{
  "n_layer": 13,
  "d_model": 224,
  "n_head": 4,
  "n_kv_head": 4,
  "head_dim": 64,
  "d_mlp": 896,
  "vocab_size": 512,
  "activation": "squared_relu",
  "norm": "rmsnorm",
  "norm_place": "pre",
  "norm_eps": 1e-05,
  "positions": "rope",
  "rope_base": 42800.0,
  "rope_fraction": 1.0,
  "qk_norm": true,
  "attn_scale": 0.149,
  "bias": "none",
  "tie_embeddings": "early",
  "parallel_block": false,
  "extras": ["local attention windows", "paired heads", "gated attention", "value embeddings", "hashed n-gram embeddings", "a smear gate", "an embedding shortcut", "learned residual scales", "skips across layers", "capped logits"],
  "init": "uniform",
  "init_std_qkv": 0.0331,
  "init_std_o": 0.0,
  "init_std_up": 0.0331,
  "init_std_down": 0.0,
  "optimizer": "muon_variant",
  "lr": 0.014,
  "beta1": 0.95,
  "weight_decay": 0.021,
  "lr_head": 0.0104,
  "warmup_steps": 82,
  "schedule": "wsd",
  "decay_fraction": 0.767,
  "decay_shape": "linear",
  "final_lr_fraction": 0.0,
  "batch_tokens": [32768, 65536, 131072],
  "seq_len": 1024,
  "doc_mask": true,
  "train_tokens": 336000000,
  "steps": 5123,
  "dataset": "wikipedia_en"
}
Each number is 128 + 32 x the weight over its row's rms, rounded and kept within 0 to 255. Layers, rows and columns count from 0. Numbers have three digits each. The size before them is the row's rms in percent of the matrix's.

# layer 7 MLP down (transposed), 896x224, rms 0.0971, rows 633-661, columns 0-111
099:057143173151126085173141128126224165083133112131147133114197186123151125122065134151104143062151128088149075120047134151103154138147148198108114119135105142123098155106152119129139138159151119099149130115123119160112097154117098099091148094092077130162167126217129117099116070168103157095094114136129195176123100118108155150089123127152
097:111120134144134160144120126142192151139108071173105114126121053131203136117135088122150109150161087040096127131076120034149128086209151148115164120136100095141132139087088121165164073091119120130064091060179139088147097160086170153104115119104108087129144167152097113145152131185091193118182152122122112129161186106109083155072136143097
118:155124099115139139169046117061124091081125140133159114141152078141143086153148101178114153088120151139083077113154046124149117165065118160115202151141180125108101083122154147028152133113111125167142112086101125119134136119196130127145118196175161127070144138115148166191132109123114138168117088183122116151136113158155094133063130072118
100:145047140135109155120128135079117106098147101124204135108123103082136096113118102096154108123156114145099111164053117204195166153147092179136123158118119102168116085136164125107137116116117148135093154195073115138160120132107102175120107094162142121147141111090141194141179120141118129136119196140120072133091127146067092146147122109197
100:160112181152133147159156071144071121174150117171138156143176113137150117095143110112139131142139168074129169165085177180173122122125123173112080131120090139134195126128141136198130140098128082140134084180148125119088135168167058063064094159078108151184163066147134122090170106105122132074101158159146087175166081133071110104140124174140
102:173097128087170119119087121156189111134125137126096177111089138092123156111096117210121140108119119139143145160095115096119086168084194113073130113148107131088084082096107172070183118127106089125204147122129111185105171092126154186120175138143194116111127105084107129156191133160189170145118123086120113119156073156136131187148086177110
103:089162220133110159112108109146132119164115137110123136122072182098142068136170110145144088146112172178115118154216104184169095121106124180142117121206151158155110120171201102146101132065152130126185150126117116168135065125142129139118143122155106107122118165122122145171099090146124121095054135079085095141093142180124123131111134104162
106:110117100092104182057117136177102146123155128155135134078112151094091131142138131105069129115136149163128124129130095178141154129160112052167109140123117099196106089110110117080143160165148085141197105136172119127133164121150156114127108128157127094186088103115129155125070178146136140114155128169111137077134086139115127160155139177092
101:114151162144128108134178116136132099150161135186096125121153206161155123119124137128128116140158136114160100105084075147144162127177197101157097078152160149141099166093156088142099080143089170138086129177080142141122120165118097166138113090127184120178093169126112118135113135138113104123190112124147107160117166220126103136118096129179
098:154157137086125153099119153121127093120080096098142193139088123072098115152153176158077109111119115212150148110154208160113162152100128114160147105097099095122170132128117134079147084156128106112144135077081110176107111147096163128143101119137110119034142134152115112095123101113159122100149074068094162116175107143150074189109121184126
096:104127119153088127162132126137144120135097108147137076081073112081110112097110162186118143120094120111098140135133132152119097111158166074137141081104100171137089151134097175151060148132134129074180141122073137176110146071158139134082170136137127116131191078113112133141117108105107115108186141080148058094121091126136118154168162158111
098:151118112107128203103177191132110154104157120108069108119132186165072096059129110100124122169057199116172099152192091130107170112121172184129118078150142160155162142108095134122164114059142152144182193129100160124084126108119148145122133085101147127100095092118152113134155071108131087081156138124147128132093160093113163067109135105092
101:133146108144140106161114118160125132123151152130100126119127165104135125151166135067159121151072074145094107089141144175126112161191112114162143156151062094091111073130175134166148200100099118052070122079092127115142097084174190064109188137180108120131131116125153143129084161143128124170145114069129085155123160128119125064152141105117
106:063122156153177084139129080135122132194123148114146125175173112100086134113085137125178106169182161135166152103149130148093144156163044108077154128146139082184095135204153086148128068174076133149118127146102153171060122081098094137148110151169129163143085124144140127128169122142083106137175119122131128097101092111082082119120084133148
106:121087162140063137168087128159078129148083045135058112085124102047155083161090130175121151131094113187120080106198146163136067084096088086141115124132126121118153147065125135107137109133157098154115171112156123168146148134144117098163139123159143103118103131090170172105069104178143143121095145121121178198147139074135137114095098103077
102:074149109103108079141100115133149171124126166114122131120079149127143130184121124122159145123188121148190120097127099110137051113099079132025115117123108140138155148154127074116164185131059134124118114112118136133134129103129167111159105136159126110134119082147167109129102082149113176118130088146082071144134161149114093121155077125176
097:208107165129198122118102098151128081097122132102135101108125132098162095170138145093076106161135169078147135090152166152098185146077168128133090124115152138120131152157106127172094122128117101160168180149160156099101119147138081146116175102165178159123133160151173127104125141111126146147128142152115152114059111084118150091070084089129
105:146128145157157086105161153140091104096131218096110139125116107155115110096094150108067087196103137119128123069154140079132168131082103130115137130151179208167116109095130101137154133193097125142126145099104113126103169178100151075105099096121155125197120179172098103152081169193170098127141141103148160158167122123052087091101160141107
111:140074092082120042162130153107094132091142050115170143100206151129105154067116164105084160096140135125153134135104174168160127196134131159128149129136088096108139092113111137147112139189157105117173121105149124088195167162121177133146129083126158102188126099169204153101125086167067141098131115165182125117200120091163126141120083126148
099:156131092101128079180071172144088091134144150113100150136151116121133136064140104150141117155111148133125152074149128144145149085083157118179160126116120141098107107167078143106133095117124112105123168153050070125173119102165160084159098115169208156121074107138153134133186098109134184124140145155130147140129120084080137126068111166169
095:080107139141154082143133104138118144069188062127153201153167153125077162157132144173132147114051141160143175135188105155160144162152096108109134086148128146131145133134100142126183131137144094096150127135192135132180164092134174154107150134140123084104193157078156173098130132142132105200112131124109103195119156090157126138079148115088
095:138090189023108167130144117092059097094160134087125137157151151118136133083106139124143143145101129100154137140193142200239097155120093059171195147151169115126145065130133177168130145132144087098086139127151194074189115102094096085169118143104138153143064100132168112108126103147152103092109099142093137144187106145148123111138101135157
094:121149174123109168093115177146149157139135141159144143112101156095132107127040070098107140113122189181142125120075121126096092147117109124083145156106145199099118163114087149147102142083153070169155144121114108095154173067121122105109114144153159116189125159169130170145113160112202078076120063068108178091144093100112196064109097158125
106:103093121081136144083138168139138131165142124144121084176147154115122143151130121089117114144087111116097146140197188081178104202142145116151077156112237123116098052144083103124143092095154127170080084115091088108169125106086111123180165157157158169137133128088074169167109150135137158078123101179137087110132145151106079138159096094130
095:161173123095222134096090198129148160106145099151137126097147153036112179157104086111172095177145148110086193134155149190146101116162122148138110124113131184112110134149135119131104094110116140136193195086162132106120163178079118184126200147116148155120134114098168092152179097120144035133120095150124101170085119101109149121130105088096
101:062119108133147091132203173078114092130102106132043090139106081088173165141145115085173122169181134150105114154168136153127186131132119154107169139151094136133182149141140110101058093116184124140185175136128155100137132120083175166107108106132137087121138079088102146110106145160096142195107110018173130131122111061114162158143140137088
105:163194097086167166172098206136081143088137112129079161148115079135115116164090169085130141117144128102184075139099110112130098144112142178155109122124153115102112166082086120158056103115121132089070111066142137116134103065155151103054098145131194121226147103141123158125096185146086107130134084132163158167215148139154114103141118161209
104:191110112141132147112079118073106125130142068169147090153075147149101124116098164115108118128147137173076131093123149022106081146143141159138077141155170150154064103089108161142135155126090111149175116100114153111075114139073155161091146085115095129092179139172108141118121188119136068109127078150163105071155106147157114141102104175120
100:147118098134174128087066095159114084097120198140135092135166106126095112128139181126139103128116118167135120084161173132156175131130151138163074137114141156174063172089145127163086121129147074100107171130116164117160125108124127090126110179089144098187125139122101115115155164058196147104062127124049137150206144129172050082164123093073
# layer 7 MLP up, 896x224, rms 0.195, rows 634-662, columns 0-111
096:114157128148066159135125157157084110127128072156123095091113114195155141137086137131116175138156132120161126125144090086129116106150106130142149123121143097174139083161107108148137103105174150069138141128180194127107089161127156151154129114166066151164162132089124132209118073135091127101161095065177125150111126168165059141180112144137
117:137164125118148119056183148165102149104108130110146077130068130142084053160102174151093077122169127174113110111116163133163135201149118087171153058131114160137094121137126171134126113145134081120129196097113101153079162136191106154174121126130154121142140115061212117137158177112102155114130153177110138189150122067117118113101098096108
100:106117177098126153112107111134134124082134109107104123138114095174081084167119139190128088070146138121182090122115097129173130138204158144089160127150085141060124087067080161091117114149182146161160108074152095140104170128183143122175104143096191166132055140057047115148141159123110102206163175159097080134125164077092102100111124131167
096:133114100136108150148087120149120127114126120105121138128107187113123138166111079125126142135121082089196130129147095146182075113180116146134148099091130171180124109131095208137148126098145100075195097098178155220110148137193130059137071149155073078139133117153124138058118165085168225188127139085100094142102144111117169137123143125145
103:142127153111174097115203142118117141113099105118124161131096134069135074095152118206178126110148105105135185132160099157158124176044166065137160084097057175153086155089102140110142135133155170188140108129164184158133165200173158138109122087096151109162130122132119117102069145125122110112157147103139117144075128091105106100162120191106
101:068117121095069144181111194100165122127109125108106199123108165180120126130119189193171106145123111087180124124149112130127150185197139089113164106140133145100094144158133123159162156147137171080134089087162104164177169145099173105131095109097130086179173146135084124145080143121170145191171090101164130146096143163119113137125035156123
107:123055122120167139105114149173195124132158119158129131126084068145192095138151122146079129110192140179137184155112109119112111145116163101195153140090155118090135115088137084081167071152115135132120125161141177112118099101131199141168108175130099084128130142128077109136079186088156147142129133068090136127094080128084116151138212183133
100:172082120115149141128117104092160150128120152046127154190160149127137115119111144215081102089104121112081092187205112162139136168143141131123117123166154127132189111127075143137086159158129129178151119103175147117108100177135189193162170099110085116143085209081154125111122115050116165102138134112167137143121113062106099094078139203128
100:126124175196159112170138108105122136169111167149050131190127120160099146153135079147109181114107112117110141148127056177156112130094128149111150167182116095136166152175160128053110124150123127174157148146115123174131112177142114106129074107073143145112079183122151141144029141174175189107113102156175182109107126113148137152133097086082
095:130107150172113119132129148147171156101164094148194104071119092175086126124122150139090171163148135142112129139117168141178143147112163093162064163181129141138073135099090149141066148112102153159107116141133142146135099124120142161151150128128135144105105123104157130134105155121118081128169139140147148176106111131161137172068112153157
101:132094163088097171084060103092097123147191089137075148176127162111115149133146123180114151162091121096130135070182222107131178132134131116152150135134191178108118142178155082093089180128104120097080142108103135120118161141112145083128113137168102127096143129128091089122106125083152088104203147134124107086126144125100088063074122181131
100:089149200115169063114146134153144116137123115132167062103131125151153094129176132155161121151137100170126119050160173049184103126178165158126136087183084182103109103148113112164125130131158140079146091139206094149078123100135117074083197145125142204131195116111112112096117133152121097089158147109179091088156127187144146171103172165100
111:167138117119176148098101133121117143181127095144093121023135146128110151144153117138186120126121097096073132146130152125116116200128140103131159113068023116159115150116133107196081169092158115083136130123152145117137151194189096109090038098150139083155161125127083153150125150184137082176151149082124174114084137101175137212144058155152
109:142129084128145120145126082085109119117165130112117143125074132147101177139098163133177162157129067177104138108120111185090101107065140150097149081109113099111132155138101098189101182171137113165107100199158147085154118182170131061145091163134123097143121104086116102100125109167165138202161156089142165095099206132072132115139122141176
103:114132116110100129150174106165165133167149139136095159132083168134128179119135165147133152117101136108169167112142175099063124116142153201122102163111129126168131089148087122149162182087062087044110093131144116105139142088119146172127094126146122129141092133123168147120175170093217140107118170126100176143115126125157165125144089081117
101:168158127136115091097155175115098102098139120134103139167140069120189150128124122104088115143148124132121145084118102116105118142105139072097119102141128149092184166100129146144139098140123120092147179121173133126112158114144181191128183102112164119111173161152073143066111099170151108138066190091156164142100093111138169143167130097129
101:081124102164098145077163208166135109171110135115103084062149153154076139098070137110152070153106166076130135121155141103116130141060109156108139109152053146142185148118106132126099138128160164127145123137177096154074171162075194116101147140118171112166098119168102127090098116142081125087163115165105086117121139139111086109127145149069
104:151122154144113148126170109108113114124132161075194125092162148112103169140075134149078102092140132102205096142132142095176119197117098131126110149127103088130185093113114183183157091148154142109127110114144152079136143141135140145111159119111123130094152146155197049083108137110054129138117086126189113123194143082085144122041126190101
104:135184118145170139127142137157158109125160153145175138099150126144085164082101154148087138129090111131108094112101137114127102066097167179137117105170146085170094116202138122171145108172126160174140160146091098150087113102105104149233089179170112164085139118147148119113156118121188145122179099119191095178106128155129076128092042139125
095:123077163180167127160132091062130135134161081169143108122207098141110174095152138151118172190118156129085145136143139092138182115128105088098150143170122088134088179174118117119126133118112135125086130137126141112111131122162091148112223071163160077147111108140156127082227115125133118201138135118171188149162131106126158131134092094115
095:132159127173141167126106140134137104036166028167138147143088162136174163129149124092093199056145087138152128054134096145153111162136057130175141101107154054160163159191139137141075171098171153131141092173132176081108121136179141103116141165159100124095130087115164173148136125102099108156122082187135129179103160163140128053145140199107
094:148117126115142182148142115128149162154163182128147118135099097122130157157159100111141095153101093148132111176159166041111134144120159091118086183124156099110146139071079126142146117116090111104105179140190090125177107141143054094130099142064130116131098156169087131168178167129223135140102131117139113124157103182076094179124109170140
107:182096137133132151095152166100099149127087103118117105224132128202108164151111105143129098147094172129088128098134123083187132134128104103161122136110130133168136081179109131176143123135094128163120073141112143136078102166155104102150104119123177092135125113162117168203094179100165155115146138156150079152121099097187126125197132118092
097:134099073107078123145072163137155141108204096137073174124140101095131074126113150162122122173109131180116152088124118158089150152086177131149100098147145118136129133129151129179159130173079128099152097121112190147123144080079090178115105109177131139127063130150165130177107098130128071155185107147109132111081187089097109125226155082101
099:179111054118095139123124135186095155125181098128186119114147126162143108115122104100131132139111137101165129120146160120116179160146152157148120123096114185092132134102118143113167060117148099109144136141153167148094106070159161088164065110150164112104156143149142130098155138102084132116149118155098128096144140088122116138132181067092
107:116109147116105139134161139163179093109097091107102099156177083130170152173086172094177156157082143166120088132093136106100135126138137056123152120142099125128132177122109125151121102157089115138140112121114157190137139090178130110140142213106118117114054142127185104130118181143094139149061085124163205147132158130147081109131128139167
108:149056164125128112098135068126124158058094037153166111133076147196113152119087123124095138140171105117175080135097136092107138111139146202096111153163195116122107038166140096108129122083161105129151119130110122169115112081098099142108155123122145184112144122125108088130126109134169140107101155135114131105157148114087078080090103138103
100:115109105159137135144134179043080177143145128123120082103128141122118164118149149138139180141089138112148134089157138170143062133098178121075163099120132154121091146082120136140145104112168080139185109096125168152195123139158109187191133103133130197126114124073121155113173182122085117127144123088115154122037117102171106086170124112098
093:091133103148091139138169134169098158154182120109117124188133053133115153122087114100108166136118116181117124057095126109229185169124105098117110105145059156150118105167124146113127119128117084099135167130146110133089143153101094137122150114171096172087105085115133097160121171167183201122170109102156159130161122166090131107098162121126